Weights of a small GPT-style language model, trained from scratch on English Wikipedia: LayerNorm before each block.
Each number is 500 + 40 x the weight over its row's rms, rounded and kept within 0 to 999. Layers, rows and columns count from 0. Numbers have three digits each. The size before them is the row's rms in percent of the matrix's.

# layer 7 MLP up, 256x128, rms 0.249, rows 214-255, columns 64-127
088:570425468462483494539476557477547485537500476489481572471390526451468472477442437496470498503476466543530482469562451472532499493492527491462565570512554496514527517581497510536484509522517453
080:452554517487435483460579443565537511602552509436482599454457493474583457506466526604504521541524477557478548521523460487451523540460537479559502488497466516513485557522478496507510504483492428
094:501434471474441497559522491428557456569593526473556465527519520505511541493511428535560438532516521519482531523467521424460508498457590425506543523509499562436494493528506435472512396545500513
094:525499468423493486453502491482464509419557519523497494494462446474516438506503522519511526439501535540429529543445503480494487552451463568539527435518516536534556530420499474464468460511568441
088:476443537512515586510468513471438496506541417554433442523536495440512529493529478568570562506491561568408585539475477485529581508470505580474481498529561485458500486520526485465510517454560546
096:523517515459459451518483549545440554490496520580478624551512547452455543501545493517498477512491538524481469417435483568460468529533494472507512551526475453458489529478515488422528422466520471
108:467575474481512519454407523552532530453460485523515531464512491510494473509432498481370532425449468480465465542558526519530564496498509419593500485546532514494572525511471536488483586500460488
093:497394545494485470471467538480465502502513488523522522554504536491473537481489474570546544489566534574489546527458487499515522526514505521520542533460527519536442526538461469491497473569487509
109:502458494480509560530551513523543486500531485475559542561494520456526513553555449487471614478499479548502432498476527512607495573531503480462504516567573473520487492531415473496581434477542433
090:486526453408431462480466464493474521420475478570467590525503517443441481482536491571518539452586498510497426502532555534546457484490479491454525509473488525463462502519459505532511520457473520
138:463527479442577488474468513536497506424534487544466465458513456510531460487479580514530470481493495511490474571538460512499524535423490522464539552475538497463501462516532418562485445513538475
103:527469550489417466566513466513471480530515517512581484571523515538497462496549556521494505459501449449505460483541508492565504509453463467462531498445549551499545411512508463431474477506510461
087:412467509471487545556482545463518514446521492549487508478519472495440450483593539572459497436442498476493500509489580507495582516474564490481536483487515454519520526510554428523542452531486458
097:494491512481497461536392483477612514481540471596465475524537412519462530472493424485521503489524513548452561524500526498487489522488570425512495513499583561510557551473481520487489485508507505
102:468592483451543512415547459503526516538486505544582474451472478502470531507484492460518403491494484493434500553490530465494523483497485523559492444443455513565533496517462445570544446528510527
122:541453425480542448466466516525505487460553458492530484413556420490486551505476456476479559462434531499432499515544479505489496520529559543534447514452566518548534456584595558578537515559481450
099:526465495529425473436535440472492440541525512548489449493496522506549550511419534598445536522583542568505475511411440565466504521479483460457474496572456467453512480491451478487434516525475526
105:488510572470526504568485500454494499487478450562513501508450506465550563554499503560512503510506535419457521523500545437447465477476533518488485548518497463409597519435488471458477498504511469
105:529502504549557499419457543529529511505433504621481523513515507480475517535503539569492554499485533480482446490482459457531481560436510478528450482451500507477515464533473568532466506568472448
093:508536403533491549546554503473535460457476479528505491502529546478458468516533517554539519539428490486469440557536485538507567551497527492399441455545441459454465518484542434453494489468518479
087:531511509476466475542482569520546520452538502482485459523459467465522433481492550497539526516483580490552520530463476448515489549525502477515511478470527552480558542411459462436544537505515521
087:559505459480577464490516472508512559509497562538546449572475486496539500531528545513454578533531519532523486511504458492415480539483487509529457530492467402495523474582481481499557546431497506
098:491542462567626500475461463489421485530518509557536534532436486527530472430488512461466467396419500526420599473546509482488484481482468562519466512489519472595484494535539567489483474465527561
090:526481442494538520465557455452503538505544508509585529520511495481563387471509584459506506436531456509527557558522503453496513501487486494466486547535532444452494502522534427491511506569508515
111:497501495544547587478497456493525527513549490506549522548459454546523411449478487523516498533493537565443467430520472486428483481469477498497490532421515474540512548450491513444534495470460452
101:536490546462461540453515504530465508531552506515541482469537526500552429405421506515447518568451460522487482460433497473473554515499483511483509412487510575445454515552561522532498505514471472
083:519431500501490530525547522470508518537535508488514501515465519549532548526456552561512530421452531462427467547453493482535542518515517462537483440504430551550524476546530547436390509500550554
101:476422454413471451483434556543503539407438519505453475513490519477507513555461498515530457549502468564507463505480490548484542502461557479519522488475486583513513514498549519451509568579471540
102:485506501518485430480459580471536460540469479492571484528603501501472547498511499462512521525530532522419517518506484488563584516436476515509533500519519553451565464566538467557480499503509527
133:508450487472508491498512443508536492534500464486563503469521529504533448552462485436552568526500449533467517477526456495490430518493501536450503484450436439583462526494465480483463482497549504
094:474490512429498495558486541474539562539518459557457524519550476505438559549503569439491526542518410479397464506490516482587500485437456547457472524466460541536489588504597494576519470508535513
097:517469509439535569468497630420518524473474557475581475546520480514433556474528504481472497472506438498504438431453457526459495468507515505502498438501487487508490501494456500506544544449539593
100:491424480525448500460499477400552550522498485548553556532438484488575478512479491560544508549526536493530526504538545465448483560517522513529469517514546578454514497484446488550429534504535470
088:447560477447445528482429528513491528491473518513517487562479546532487586460482464445563527510537482463495434541430537474427478484510542409472486529491559538442493490494461508488514475497560473
104:560571473449410508491552425519496470478510500541498524426545527462516471571499554506557485459461472587487518445477546476510467536572492537505389504452530550484512485497510457494489441532507421
089:491420451499502517491468498462533513537531457482570514481524522507546584508507454597574491522483518496475494510436494490465510576346508490488508523571502545490484499460519497501546446543492498
111:479470453459541503541441468479434496517568498463558462529504495381527477515503436445485515461545536497483500509555476501503512498449481609464540495511469546508475468476515507508518495564483526
092:387516518452504510512461498471562479550442443527553471454496510535502486498486556499468475562547524430522476477482493542509495498432508469496473562574539458494552500539549538487455555499446466
086:470570435567505469544496555550525457527485499449446442479513526468531489490479471522516529512458484505532530516526481565484479479471480489583478527515451454485492450571540473452535555521557426
108:529443551527448470474527564446561539481519519525536429476487574492499536517449527463549517545488546505528508511477458519528476429473494448509572459523432544460505485596457460536515416560465530
093:505468540511497528577535471502475523484489447555455472511428534526477486465572476540534430575441451508492440579468500551464535494423520565470492607524511540467481520508520518566556534517510506
100:501529491509544540514565513484515534484524517520509525537522463487527585507509576583543477398433484570525538525472454495526522504487459459514424464533469527418551488474434487405502504500521471